Weights of a small transformer language model: tied embeddings.
Each number is 200 + 40 x the weight over its row's rms, rounded and kept within 0 to 999. Layers, rows and columns count from 0. The size before them is the row's rms in percent of the matrix's.

# down: layer 4 MLP down (transposed), 896x256, rms 0.0505, rows 303-329, columns 0-127
# up: layer 4 MLP up, 896x256, rms 0.0525, rows 304-330, columns 0-127
down303,091,158,171,268,142,158,186,199,200,180,216,272,234,134,177,198,184,218,194,229,240,189,175,214,271,193,209,251,224,190,190,249,135,243,139,221,186,226,172,184,207,184,163,132,186,224,274,204,195,220,140,237,257,236,131,175,202,235,207,167,203,317,165,304,213,210,217,232,179,206,233,253,210,222,200,288,239,156,196,146,141,230,235,201,170,244,176,207,193,199,199,194,177,295,238,184,157,275,175,185,222,207,173,219,218,244,186,164,151,200,221,268,183,186,204,181,202,166,203,172,203,210,236,225,160,182,226,133,187
up304,101,210,211,212,122,199,172,237,169,221,236,218,197,208,228,220,186,236,197,127,240,211,224,158,159,215,173,210,185,219,209,225,242,198,207,153,140,199,164,209,163,165,190,213,200,197,206,212,249,186,266,174,143,195,173,278,251,189,213,263,191,135,212,208,234,228,140,157,165,186,244,247,235,98,142,225,125,230,202,164,188,193,212,182,240,112,152,221,185,217,187,233,227,147,148,224,307,266,192,226,223,131,184,242,294,200,204,186,234,153,202,174,118,165,242,230,217,217,160,222,237,270,252,273,187,172,202,182,201
down304,101,173,176,178,187,218,215,175,233,208,226,177,242,136,210,268,237,289,196,192,243,201,139,190,174,204,192,217,272,154,180,147,106,174,143,156,204,140,202,215,219,264,211,203,193,236,207,146,204,263,191,213,199,196,257,245,226,201,106,284,234,208,212,207,145,200,228,248,165,203,222,129,244,236,256,226,172,109,206,189,208,216,182,228,182,167,149,160,247,190,238,320,221,270,220,156,194,178,193,245,229,212,187,236,141,207,200,259,272,162,162,199,193,181,275,138,163,227,156,201,218,239,240,188,237,170,190,209,209
up305,090,180,172,194,158,163,157,237,186,165,207,152,116,146,197,178,206,248,253,170,187,174,190,163,219,175,183,205,180,181,247,111,205,204,79,104,194,158,239,214,199,187,192,185,277,162,208,129,177,185,226,176,182,145,186,215,192,183,223,213,123,235,201,270,192,207,268,187,262,156,167,248,159,170,251,213,215,240,251,269,154,178,203,226,173,160,231,191,153,158,198,162,278,181,215,247,243,216,229,199,167,310,200,246,147,248,181,213,180,273,224,190,205,269,280,253,165,147,219,194,156,144,202,122,218,155,200,212,167
down305,086,180,216,227,258,200,243,125,208,162,181,205,279,221,178,232,187,208,66,122,150,207,139,186,202,170,214,102,234,190,177,259,165,272,249,202,204,217,180,124,131,188,160,234,245,189,191,188,174,237,175,230,188,211,275,115,279,225,190,258,128,161,184,153,229,214,144,227,99,305,222,123,213,228,211,157,238,164,165,198,257,194,152,223,183,195,208,182,245,213,196,190,201,192,180,172,193,175,205,253,154,189,189,197,219,191,279,153,212,246,163,192,116,144,113,182,214,227,199,238,237,201,191,164,206,219,178,201,262
up306,101,178,215,253,179,192,265,229,268,100,244,201,177,133,194,204,178,208,218,206,176,223,225,162,253,136,179,191,246,113,199,211,188,212,232,193,209,167,207,248,200,191,265,262,125,181,214,146,270,241,284,283,227,259,234,211,109,238,188,203,172,256,174,159,197,158,233,160,173,246,164,254,232,230,268,113,174,179,204,181,241,263,190,194,160,250,178,187,229,186,128,179,229,205,174,203,178,180,175,328,246,262,177,224,244,218,236,185,165,187,218,196,266,235,149,255,239,221,222,145,221,218,199,173,231,148,199,261,275
down306,098,197,106,185,202,204,98,171,213,286,151,194,184,117,126,224,140,198,260,249,205,212,188,160,172,191,267,226,160,203,235,144,183,147,190,164,202,257,187,201,168,202,242,165,248,192,203,204,147,260,204,201,176,147,216,256,236,194,250,219,245,172,237,244,229,260,149,142,188,177,171,231,180,191,209,182,223,172,176,164,242,242,207,184,159,264,155,180,241,147,176,246,213,260,174,232,253,205,279,117,242,234,168,182,225,153,190,192,171,201,207,192,181,253,197,225,231,214,183,253,206,196,193,118,215,250,269,231,202
up307,109,177,144,222,203,214,142,250,103,160,173,230,210,196,148,217,205,160,232,276,172,128,215,184,150,171,238,176,262,257,240,228,237,128,156,170,223,231,208,245,231,216,136,194,239,183,231,231,212,187,180,229,193,198,198,167,134,209,228,237,217,76,187,181,184,187,179,151,202,273,250,193,222,113,138,245,273,237,239,133,218,206,172,289,210,227,196,266,221,237,163,150,206,189,137,137,223,213,226,248,207,233,304,222,254,145,149,267,179,210,228,203,180,189,97,203,163,239,182,264,197,232,195,248,187,153,162,167,202
down307,105,204,166,181,177,176,222,205,168,292,154,170,285,177,144,156,192,94,168,262,165,144,162,194,208,197,252,237,177,187,220,172,203,192,185,188,156,244,309,144,206,205,142,204,220,218,154,227,192,248,224,192,247,217,150,197,129,199,204,185,185,189,160,207,252,165,241,194,191,213,233,291,220,246,168,169,233,192,157,204,254,200,194,181,152,214,196,233,160,300,190,234,244,243,230,193,219,208,186,198,175,111,289,236,243,207,236,217,233,217,158,191,187,206,100,205,195,238,183,262,232,193,201,241,112,126,165,148,155
up308,102,182,152,159,215,166,228,187,257,147,240,100,152,240,190,173,177,225,225,170,187,160,188,256,258,207,180,215,175,199,184,238,82,236,203,255,157,207,184,255,222,243,183,243,202,161,197,243,227,213,241,180,201,187,210,259,249,218,139,196,187,211,209,130,221,220,164,201,185,186,235,190,217,173,188,250,175,241,225,275,241,294,227,211,197,176,183,150,203,188,229,232,262,300,157,174,204,201,162,149,152,246,211,176,179,167,227,233,236,224,207,168,137,183,222,195,188,192,177,194,211,244,182,220,152,250,179,293,128
down308,104,172,211,195,213,198,203,242,216,224,209,154,219,146,190,263,196,167,205,225,157,237,154,214,210,265,213,220,152,115,230,92,241,207,94,189,174,172,176,223,253,250,240,136,178,170,152,144,252,249,175,250,180,144,191,200,209,161,150,234,178,225,199,133,187,270,197,262,137,257,223,154,214,240,256,154,205,186,299,220,202,284,149,180,128,231,236,188,202,171,214,189,224,241,224,192,120,198,255,179,203,213,167,200,289,197,218,191,193,193,180,218,171,92,268,227,204,178,235,119,205,172,276,190,184,209,124,221,217
up309,102,243,292,206,185,270,189,186,143,221,199,196,212,159,210,208,123,157,228,214,225,265,181,235,242,199,264,245,170,304,273,227,173,201,240,221,202,208,224,163,163,253,214,161,257,139,193,245,138,226,263,140,164,187,218,200,131,223,148,194,179,249,155,220,191,138,185,149,127,210,286,214,208,240,118,196,129,197,253,168,271,194,208,176,170,149,202,253,190,192,221,211,165,173,82,232,187,231,200,237,189,213,177,178,217,186,166,212,169,197,222,223,168,254,205,201,225,123,226,145,215,228,167,228,221,198,200,187,171
down309,109,256,159,248,199,118,159,237,272,177,158,163,248,186,260,165,158,228,179,207,204,161,165,199,219,274,181,207,94,212,167,224,202,192,162,190,181,229,174,172,208,160,138,187,166,171,217,193,205,249,168,214,218,276,221,179,193,230,193,239,227,238,174,263,160,196,171,233,209,153,141,299,183,192,349,213,224,209,196,236,156,146,260,221,210,167,189,230,218,134,187,163,181,164,218,170,131,255,206,194,195,211,158,180,214,203,210,196,224,174,190,211,254,157,149,170,225,203,163,207,212,183,226,201,199,255,153,208,175
up310,089,281,193,280,171,272,202,114,255,228,148,260,213,139,223,227,248,219,259,180,143,158,162,167,238,228,296,176,166,212,165,167,255,198,174,203,144,226,154,185,180,158,236,190,245,114,159,172,193,192,192,221,206,158,203,208,160,164,218,217,176,239,161,249,168,161,245,224,203,199,137,220,199,165,235,287,189,184,178,235,226,211,147,181,208,174,246,199,162,197,228,114,197,280,181,212,178,199,203,212,138,179,219,208,249,254,181,183,213,212,294,172,148,203,208,232,216,223,186,211,187,200,254,175,191,177,251,303,221
down310,091,183,189,191,223,193,187,156,226,237,162,164,157,192,179,237,174,249,137,166,188,221,150,245,172,176,170,243,200,190,209,225,167,240,248,188,212,157,194,278,214,170,181,219,288,164,212,193,250,161,223,195,136,203,176,238,221,242,167,178,165,166,310,221,210,217,197,206,220,206,134,191,252,214,149,183,186,199,174,232,235,166,214,139,178,136,209,236,205,188,111,159,232,164,240,221,246,219,214,263,289,202,171,199,255,218,233,173,206,188,181,246,196,214,244,231,147,119,183,211,244,240,143,315,216,178,209,152,211
up311,089,198,200,206,218,265,172,133,194,210,196,200,178,137,210,181,155,189,156,245,255,195,154,257,239,255,200,227,157,205,233,169,215,178,212,223,151,235,177,198,207,144,190,130,194,266,178,162,239,180,162,241,174,219,187,200,174,284,144,245,212,165,196,198,246,251,187,306,203,220,189,198,226,249,209,218,193,175,170,139,195,185,246,254,158,137,149,171,276,185,263,203,196,212,191,178,190,251,173,195,254,225,167,221,205,233,147,170,262,170,220,166,89,154,125,195,182,215,192,127,200,205,188,218,187,201,216,180,180
down311,080,97,191,174,220,200,213,223,184,213,230,208,178,169,219,125,144,137,205,200,208,211,217,168,195,164,198,212,237,240,192,216,209,191,239,128,185,156,218,216,213,213,161,298,190,132,146,211,167,232,249,193,233,189,172,152,201,229,137,185,202,219,174,205,236,110,221,189,185,150,248,237,295,201,211,148,159,206,228,224,202,192,194,156,280,248,182,214,159,170,185,162,242,218,203,263,167,185,218,292,186,176,237,157,120,237,173,262,198,245,156,218,210,277,238,155,190,200,214,274,233,208,225,189,245,242,260,177,208
up312,091,200,183,209,221,189,212,162,151,224,140,218,171,197,253,198,120,115,276,146,259,237,127,165,212,196,203,165,228,264,81,116,126,215,151,103,244,240,211,176,265,227,215,162,172,143,246,191,135,244,209,172,247,154,230,229,179,209,216,226,146,155,210,202,163,147,193,260,209,185,215,256,246,193,215,165,211,208,204,166,164,190,156,183,133,182,168,164,182,155,178,260,207,228,132,156,233,256,187,210,250,184,222,185,256,222,164,198,239,88,140,193,192,194,173,233,139,192,237,149,210,244,118,226,218,272,175,163,195
down312,093,126,166,198,203,248,155,182,181,192,220,127,153,241,260,194,192,212,136,162,161,273,227,236,231,185,111,220,228,200,159,185,239,205,203,166,231,232,260,168,172,197,214,197,238,137,177,158,210,125,202,140,252,169,123,120,165,248,242,201,222,198,188,152,224,219,188,217,228,162,260,123,220,229,247,115,207,210,253,267,209,150,207,164,123,252,227,234,166,186,237,194,252,223,196,203,194,247,242,206,205,169,181,165,177,113,185,144,302,224,188,154,239,184,186,208,203,152,212,203,230,177,220,207,153,200,177,208,285
up313,102,191,169,209,285,222,170,147,236,196,240,165,173,200,210,221,184,227,194,263,142,223,165,263,179,232,190,115,181,128,271,232,244,239,206,153,196,201,205,160,155,200,198,160,135,251,235,177,147,339,191,188,207,248,141,216,251,225,140,231,203,166,204,142,226,179,146,204,184,161,204,185,246,229,205,214,134,191,170,210,161,239,151,189,178,181,218,174,183,206,196,169,246,251,275,257,224,194,239,254,213,138,141,218,299,231,141,216,238,237,207,228,170,188,185,238,205,175,182,154,280,253,172,221,246,248,170,245,184
down313,107,219,226,158,147,192,130,198,183,163,210,232,184,225,229,178,262,139,207,238,175,190,145,191,191,120,187,209,223,178,248,266,117,251,196,227,249,182,201,230,209,217,162,215,203,189,82,229,204,213,237,181,255,266,230,197,172,209,206,178,247,195,193,177,238,193,246,194,206,189,202,196,257,210,165,175,240,201,192,180,244,238,225,243,146,190,136,230,212,122,238,225,216,172,219,216,173,274,114,141,186,167,175,243,137,215,188,176,181,268,269,253,299,174,186,186,228,202,189,252,147,236,167,162,278,256,173,238,226
up314,109,164,199,243,177,222,204,200,167,253,155,170,277,151,172,263,184,196,159,175,141,209,125,196,159,207,167,199,198,187,290,235,145,228,210,183,137,219,165,203,120,252,187,237,149,102,165,157,199,252,271,244,145,205,161,150,136,158,155,245,224,250,304,143,230,166,187,164,205,199,240,223,198,236,135,132,267,238,275,198,242,204,145,218,177,255,228,139,232,204,264,179,212,221,250,217,223,214,161,186,253,185,181,180,174,193,199,236,251,172,219,191,151,219,193,201,173,162,146,167,188,274,231,272,235,166,160,248,270
down314,099,160,213,172,286,168,206,196,161,232,243,232,152,185,230,197,193,211,245,214,275,186,220,201,278,180,188,245,204,249,203,165,223,165,166,197,175,194,209,138,189,173,229,140,267,270,199,232,195,151,229,122,164,253,249,258,212,130,243,188,159,178,98,178,74,243,219,185,195,181,176,256,252,185,211,233,244,293,230,213,187,268,143,157,157,197,196,220,180,194,148,205,237,178,221,211,273,231,220,192,172,213,161,199,208,173,230,158,98,182,173,196,223,260,246,230,239,205,186,263,261,265,200,184,222,188,280,213,166
up315,099,188,218,141,180,206,205,148,207,125,156,126,232,244,177,184,165,204,147,157,250,235,224,215,221,301,109,205,187,192,266,197,176,226,212,190,185,237,188,249,145,119,214,146,179,244,248,206,249,193,159,166,223,229,134,199,257,228,187,214,252,212,271,220,149,212,216,153,239,163,211,219,166,156,166,133,213,258,200,197,115,191,228,122,204,233,247,248,169,175,243,181,182,177,240,194,223,185,186,228,178,177,247,258,185,205,213,228,269,206,223,261,233,221,267,201,141,234,192,198,196,229,128,190,182,154,180,222,287
down315,098,151,136,198,246,252,166,104,158,232,128,251,192,199,247,150,147,199,208,207,150,143,214,159,251,152,213,160,204,219,262,235,230,180,240,171,248,222,209,206,298,208,125,196,237,202,159,206,244,190,287,190,175,192,179,198,178,241,232,212,167,195,211,188,223,280,209,211,225,244,219,125,190,167,185,230,193,138,248,158,209,230,299,199,239,251,286,218,206,173,192,151,214,191,244,180,226,166,153,178,184,203,196,286,206,197,164,240,211,247,171,265,179,142,151,208,286,200,207,168,199,185,247,143,206,221,163,204,169
up316,090,76,188,196,183,186,182,238,148,228,193,217,222,198,211,202,248,160,226,139,282,166,163,261,178,206,217,295,133,193,236,125,218,163,193,194,204,181,135,177,198,187,179,244,176,190,229,245,205,200,225,176,167,221,105,193,228,185,181,212,188,161,213,156,264,163,171,226,200,215,240,207,180,122,207,131,243,283,213,217,218,215,206,242,191,222,196,231,120,233,289,260,243,220,193,228,189,248,157,196,205,258,148,166,178,218,174,210,259,126,237,218,235,274,172,212,153,155,276,188,246,225,190,197,153,179,188,207,233
down316,097,186,145,164,269,139,238,198,231,224,188,214,162,166,214,211,190,228,253,258,215,223,154,267,169,151,211,219,223,258,153,293,217,287,210,190,136,160,211,121,201,255,185,212,239,183,177,143,187,189,224,235,217,174,123,234,191,183,154,166,216,121,166,243,171,248,154,151,270,206,152,132,209,223,210,247,182,207,199,269,121,212,230,253,177,158,252,169,229,241,182,140,185,273,198,263,164,155,126,195,193,168,256,219,162,193,227,102,208,223,218,191,178,203,136,207,311,252,200,205,192,244,162,250,217,221,205,230,270
up317,103,253,192,139,193,131,168,217,224,127,149,207,264,248,215,225,256,140,205,264,167,196,249,255,166,78,167,148,157,177,287,207,202,154,158,214,180,242,140,291,219,138,233,268,242,117,227,208,171,213,196,215,183,132,203,157,199,169,219,133,187,159,150,204,264,201,208,190,224,186,189,181,191,191,136,192,201,185,231,156,135,197,127,171,236,241,207,154,216,125,167,241,176,98,227,255,192,192,212,215,244,217,217,167,241,246,178,189,202,171,169,205,224,228,252,200,172,247,159,160,144,121,232,213,183,115,177,231,190
down317,102,186,187,206,238,147,201,203,206,219,222,187,175,278,203,222,168,164,215,202,186,213,185,244,265,192,174,146,206,124,176,188,204,233,210,139,231,197,151,198,230,166,207,196,128,191,190,197,169,164,192,146,227,170,132,226,125,182,201,214,195,222,244,203,196,235,210,231,336,159,276,222,220,216,129,220,145,132,188,145,188,195,301,178,202,204,282,174,245,253,234,150,201,216,247,259,167,182,172,121,187,172,202,195,167,239,151,193,236,162,188,215,190,243,163,169,206,212,240,278,292,188,234,226,174,228,171,200,186
up318,098,207,236,288,190,191,218,179,217,169,139,272,222,262,263,189,190,215,181,201,173,190,231,244,221,143,207,266,228,153,255,267,220,115,196,181,223,163,218,208,191,200,159,233,199,257,253,215,159,202,253,258,173,243,63,217,177,152,184,187,195,160,208,238,254,252,215,167,194,233,239,257,115,205,184,269,176,216,218,307,205,217,227,172,169,185,214,163,230,201,166,173,207,185,241,247,173,260,241,141,194,234,243,157,221,176,222,195,207,190,199,206,241,158,136,251,148,210,177,224,178,209,147,224,218,260,178,219,244
down318,079,158,155,302,155,200,175,213,132,247,157,256,193,199,248,134,165,190,146,160,226,172,213,186,171,187,230,176,265,196,209,216,205,212,256,149,220,284,136,204,191,240,176,237,154,202,218,187,157,221,264,215,218,191,216,286,186,271,179,86,196,145,208,243,196,204,157,213,183,227,158,207,214,166,137,230,193,194,198,214,174,221,173,207,163,214,237,144,143,275,223,216,244,199,222,186,232,200,222,116,137,209,311,203,130,177,244,173,187,194,195,158,204,194,241,116,273,197,171,159,157,167,221,229,223,167,191,218,222
up319,096,200,161,186,213,214,236,223,249,277,162,157,207,123,256,193,248,233,169,264,227,169,230,204,193,146,177,196,173,207,235,178,227,175,201,194,196,248,58,198,235,85,241,264,182,194,214,244,158,177,198,213,254,186,194,232,175,164,199,238,202,156,135,109,249,190,172,265,223,161,283,212,134,220,159,221,193,188,189,276,242,193,221,194,222,209,205,186,150,233,189,166,199,258,181,158,235,194,183,204,266,196,275,114,202,245,184,218,240,188,202,250,153,240,173,238,167,167,133,215,193,199,202,88,184,239,170,222,179
down319,096,261,248,167,227,180,225,168,156,188,262,160,195,273,214,185,170,212,251,175,163,189,242,262,135,178,205,257,170,174,154,246,186,250,185,257,172,139,315,195,201,282,161,206,296,221,193,172,195,240,189,191,185,133,249,159,201,202,182,222,158,221,160,232,215,157,189,230,166,234,161,225,218,94,229,140,209,128,219,207,138,208,244,279,194,235,268,199,299,176,152,284,183,165,158,186,208,277,205,212,137,213,182,230,196,210,219,254,211,217,161,176,179,132,182,248,181,287,198,208,192,208,192,283,222,177,237,183,176
up320,121,274,221,174,226,149,231,154,265,142,261,206,239,181,204,176,158,212,173,189,208,169,179,291,237,185,187,151,156,161,230,242,291,234,242,239,182,210,179,205,172,298,278,152,245,184,231,117,196,197,208,174,187,217,211,210,155,155,245,191,190,201,242,265,186,195,134,171,197,184,185,215,246,200,213,178,171,166,231,186,256,197,215,229,235,238,136,159,220,190,161,233,198,166,235,262,182,99,231,240,211,121,155,203,275,189,236,278,115,229,208,172,267,248,202,189,192,241,220,231,148,213,153,216,215,244,214,213,190
down320,119,230,220,204,190,185,190,162,246,127,264,163,275,264,207,221,206,224,169,119,125,231,156,209,191,190,241,135,242,196,156,168,261,180,210,256,164,192,186,189,189,195,257,215,168,192,153,287,150,204,156,121,260,200,165,212,117,142,181,176,224,246,287,166,202,274,106,176,202,206,190,243,172,209,200,293,195,195,192,223,252,212,174,197,190,217,167,258,185,140,188,195,198,215,176,148,201,213,150,133,222,198,184,160,191,223,257,256,297,206,251,270,162,189,231,230,143,206,177,277,221,120,179,182,261,242,193,258,207
up321,106,202,225,174,206,235,197,249,239,167,178,139,165,178,256,185,172,134,245,206,202,202,129,201,152,181,210,160,246,152,270,169,144,182,146,137,239,201,238,235,286,181,186,245,154,160,175,129,233,222,202,179,254,193,194,238,244,178,130,236,279,274,139,210,190,220,261,194,189,200,176,219,164,275,231,227,208,133,258,143,189,166,194,134,134,178,193,305,172,129,135,179,174,347,212,140,176,233,218,239,303,217,149,179,195,228,247,132,178,156,203,256,219,225,200,227,182,167,193,229,188,137,223,161,300,256,194,176,207
down321,107,290,222,148,232,137,217,149,153,255,247,240,198,229,228,210,199,206,211,240,167,143,237,173,231,207,223,221,226,290,161,211,198,220,174,182,179,162,274,190,240,252,142,183,298,157,229,123,187,154,295,182,194,176,190,231,198,156,192,198,168,191,241,153,223,119,257,135,221,195,225,247,196,168,222,203,133,186,168,221,174,204,155,178,181,207,129,179,185,295,217,155,227,120,168,243,241,209,208,264,182,84,198,159,222,207,208,295,178,204,131,234,191,255,158,134,230,201,204,190,204,221,229,193,46,168,211,209,187
up322,108,280,248,221,181,134,144,204,225,192,178,194,194,219,232,260,215,211,143,158,274,145,237,141,192,220,256,208,176,178,152,140,180,170,118,183,264,189,223,149,173,197,247,165,196,314,178,205,252,243,185,199,222,232,165,114,223,181,236,171,185,245,138,222,278,180,211,204,207,121,191,249,172,176,237,217,180,181,209,130,226,169,224,137,210,254,257,252,308,244,149,232,213,194,236,175,177,256,107,164,237,234,169,215,127,217,239,156,198,182,238,202,182,240,247,206,185,223,147,242,202,200,215,273,198,157,193,255,259
down322,110,207,214,180,288,234,149,183,161,234,186,182,201,264,317,209,230,174,156,253,179,105,191,225,256,245,260,221,197,177,214,171,205,161,128,168,149,182,180,180,218,185,263,253,236,130,202,263,222,175,201,180,189,243,190,145,187,216,172,266,216,180,187,244,192,154,212,208,210,206,252,227,162,172,171,201,280,175,246,188,214,167,210,198,165,193,257,228,292,201,160,167,160,158,166,176,200,263,214,174,244,229,198,202,239,164,147,225,232,270,164,245,224,246,288,217,205,155,169,171,193,300,240,170,269,228,145,214,191
up323,110,153,215,180,233,167,240,179,190,243,195,225,216,201,127,208,182,204,142,225,188,119,191,227,215,202,214,158,131,154,222,246,296,197,223,278,297,241,262,219,145,221,199,201,229,200,219,218,108,208,64,206,179,196,198,182,224,241,243,140,127,244,212,178,178,196,199,205,194,140,193,197,205,240,171,228,264,200,215,138,141,258,258,136,189,236,222,208,262,234,221,201,211,254,250,151,230,191,254,221,131,178,194,196,228,179,232,222,177,216,174,298,219,167,133,241,212,163,211,181,142,198,242,205,209,271,167,243,218
down323,111,148,145,223,178,217,217,180,150,240,178,240,246,151,226,173,208,238,213,148,200,274,184,195,157,158,215,165,205,217,178,200,178,155,112,202,241,228,234,196,170,241,213,128,193,210,204,196,235,222,234,192,231,115,284,126,168,190,174,188,287,175,165,264,256,189,213,264,195,261,208,149,218,196,218,208,182,221,220,85,178,181,154,202,194,202,241,195,236,251,236,145,183,135,202,226,255,241,168,205,242,145,220,130,277,154,195,208,262,240,238,210,175,220,159,236,196,146,226,224,171,200,222,217,190,222,160,211,200
up324,084,231,268,185,249,253,201,166,172,199,264,248,258,176,189,192,176,171,159,218,158,264,186,224,174,189,198,166,222,225,237,137,137,104,261,196,148,160,204,142,224,194,140,211,181,194,234,211,217,238,157,201,247,221,268,204,218,217,114,237,203,137,144,182,263,227,186,152,193,197,262,212,227,197,122,184,224,208,152,164,154,224,226,207,193,173,149,237,223,234,239,131,195,269,236,173,242,218,192,196,220,303,184,160,137,178,235,219,160,222,190,151,213,207,181,137,167,223,199,230,199,152,175,207,226,191,198,176,191
down324,097,235,196,286,196,276,214,304,176,158,145,199,209,259,265,184,223,243,176,245,202,296,166,279,262,261,165,227,236,179,182,156,210,211,152,184,195,111,222,202,173,227,110,215,165,233,162,149,145,201,136,196,208,209,216,145,192,147,213,206,185,214,138,224,213,183,157,244,156,229,120,176,260,198,226,91,204,212,179,251,239,287,165,194,184,179,243,167,122,174,150,202,244,161,206,205,161,139,214,205,219,271,220,243,144,211,234,227,175,234,170,183,205,76,245,164,269,251,197,193,241,236,228,184,280,197,192,155,169
up325,096,264,228,284,213,258,250,222,257,206,216,149,116,270,234,180,262,164,170,212,244,272,223,182,232,248,130,182,228,255,280,148,120,256,170,229,241,188,186,202,271,186,206,224,179,242,188,266,191,181,209,163,168,248,252,214,214,182,149,251,163,213,149,214,236,212,204,139,312,181,242,185,226,200,187,198,275,288,182,169,272,176,228,163,189,232,233,228,180,251,224,192,196,203,186,276,214,181,202,148,219,285,194,144,233,252,220,174,195,192,212,168,177,239,217,250,179,191,243,153,189,168,212,213,193,205,119,160,174
down325,104,264,234,232,201,203,219,174,193,195,233,228,145,167,223,220,188,192,213,232,233,230,86,215,194,139,238,271,286,207,223,206,115,255,173,168,140,201,161,186,237,199,218,180,253,182,186,144,252,220,149,247,240,150,106,185,242,176,199,240,224,186,296,224,258,189,215,216,180,204,167,199,173,255,189,184,187,175,233,143,210,245,131,173,224,136,258,137,175,189,153,194,180,146,190,242,237,226,263,305,152,173,157,241,210,147,196,186,127,199,200,163,187,179,189,219,193,225,210,162,211,160,202,198,258,178,230,177,249
up326,097,263,180,193,186,238,226,178,199,177,195,235,219,207,160,146,158,200,233,197,231,231,156,232,189,216,202,193,236,200,214,88,239,138,164,222,173,136,275,219,212,195,139,161,166,183,214,209,310,240,159,244,248,205,275,202,169,212,131,195,219,184,224,231,178,180,204,161,228,164,167,213,209,133,184,151,166,212,201,195,169,205,255,236,232,194,228,181,246,215,174,190,252,95,286,212,208,196,170,219,151,167,329,231,150,210,195,247,164,216,136,229,239,258,139,211,146,186,184,208,156,169,193,215,144,152,195,120,200
down326,096,159,225,185,149,136,139,204,216,148,117,154,314,223,193,178,209,257,188,200,225,168,185,250,213,151,211,184,196,230,184,287,251,200,221,262,257,172,164,200,165,202,228,211,184,142,171,267,212,146,118,176,185,182,164,232,210,160,201,162,205,207,218,205,175,154,255,255,225,165,167,182,238,173,127,220,243,152,185,165,199,222,212,147,223,237,169,219,150,149,183,215,152,219,167,173,218,192,218,230,238,188,197,118,161,182,171,128,246,217,239,247,259,268,224,166,177,139,257,120,235,160,224,168,174,186,212,223,220
up327,103,275,223,171,243,134,241,224,163,220,280,190,158,258,173,241,201,160,227,194,195,208,252,213,225,282,211,196,163,194,217,161,143,183,300,209,173,131,229,237,257,121,245,170,219,208,216,184,159,198,136,210,226,212,263,196,195,312,189,128,188,144,266,219,205,191,183,215,160,247,217,158,271,201,165,229,167,250,243,186,140,237,157,143,150,216,236,228,269,173,188,160,155,266,239,253,201,188,187,216,286,162,104,329,256,205,145,204,205,150,229,191,135,196,237,216,155,187,210,234,199,284,194,219,189,257,247,195,159
down327,101,155,232,226,202,242,218,192,178,259,172,124,206,214,178,280,176,191,146,174,158,253,180,242,217,92,108,154,198,238,124,172,219,205,164,124,240,202,200,212,177,254,206,275,213,184,179,216,202,199,227,175,261,173,167,139,129,264,212,144,195,137,182,128,189,170,218,219,212,218,160,226,193,176,279,241,195,171,258,164,225,252,183,178,261,162,161,181,202,185,170,168,259,142,156,202,257,194,298,180,209,148,201,103,121,178,258,193,219,152,234,267,153,252,179,293,239,183,211,252,188,159,144,198,197,239,203,193,216
up328,101,144,137,199,152,216,214,218,208,186,216,113,287,189,174,204,204,155,163,242,187,201,211,176,198,218,261,240,180,273,241,228,199,174,277,175,242,193,227,193,205,100,209,85,228,259,224,182,188,177,154,219,170,225,260,188,216,245,190,165,173,148,173,206,164,219,184,197,151,150,172,171,254,188,196,223,193,260,229,283,231,213,210,185,143,170,230,198,189,149,262,209,165,209,199,173,230,192,188,226,256,214,228,273,250,139,203,276,127,239,202,180,207,199,220,239,215,199,175,127,184,160,253,210,249,214,170,175,167
down328,101,154,161,239,211,222,222,195,166,244,147,233,147,228,181,167,164,222,191,244,192,219,197,237,242,205,151,197,195,182,188,156,125,137,204,192,133,173,244,205,173,181,200,207,179,244,197,151,162,243,217,177,168,170,179,285,236,151,187,262,116,139,109,134,186,263,215,224,185,227,206,149,127,210,231,182,214,188,225,271,95,246,244,229,137,245,200,200,232,238,114,201,221,299,245,180,175,176,201,181,183,209,138,213,139,139,264,166,224,260,234,220,206,217,252,177,235,211,236,185,172,193,167,257,203,218,232,174,222
up329,104,173,173,224,190,198,159,117,169,189,226,140,200,183,228,123,288,233,219,151,176,233,152,227,176,139,233,116,101,246,173,202,162,229,195,205,211,183,190,163,260,138,175,262,218,183,240,177,175,209,188,144,187,182,192,130,182,275,248,161,177,273,239,174,227,191,176,201,207,174,198,232,256,121,239,201,207,156,246,207,191,124,221,207,259,177,178,184,254,238,116,238,206,151,155,250,224,217,226,228,176,312,214,193,266,190,189,282,193,148,145,171,224,161,181,215,210,211,216,186,202,183,245,223,186,229,154,241,169
down329,101,198,194,207,176,130,183,268,246,257,188,280,174,194,249,297,167,115,195,207,126,194,193,187,258,251,176,198,207,178,219,107,163,147,149,234,149,185,201,245,179,285,224,197,171,181,104,246,213,209,189,227,100,124,163,192,227,219,213,206,228,218,207,178,234,232,224,202,171,226,182,173,214,225,211,234,170,118,265,193,267,221,150,168,145,276,201,220,187,149,307,137,220,222,236,149,196,181,182,175,247,176,197,252,145,240,217,180,136,237,172,211,200,187,217,166,229,224,165,262,139,247,232,200,167,210,225,165,199
up330,098,273,174,152,166,178,256,212,161,171,264,170,149,165,189,186,260,245,240,193,267,228,242,176,147,191,234,168,166,221,193,166,175,153,144,185,173,188,213,263,280,174,179,193,218,183,230,181,170,195,135,185,177,196,160,160,229,167,226,220,179,224,198,255,281,237,142,230,110,191,110,239,241,213,103,205,145,248,169,157,186,268,168,208,192,176,190,188,300,262,244,217,214,206,100,214,216,183,229,227,104,170,208,234,215,118,203,282,208,190,182,264,198,220,173,198,135,159,199,193,182,188,216,249,246,216,194,207,162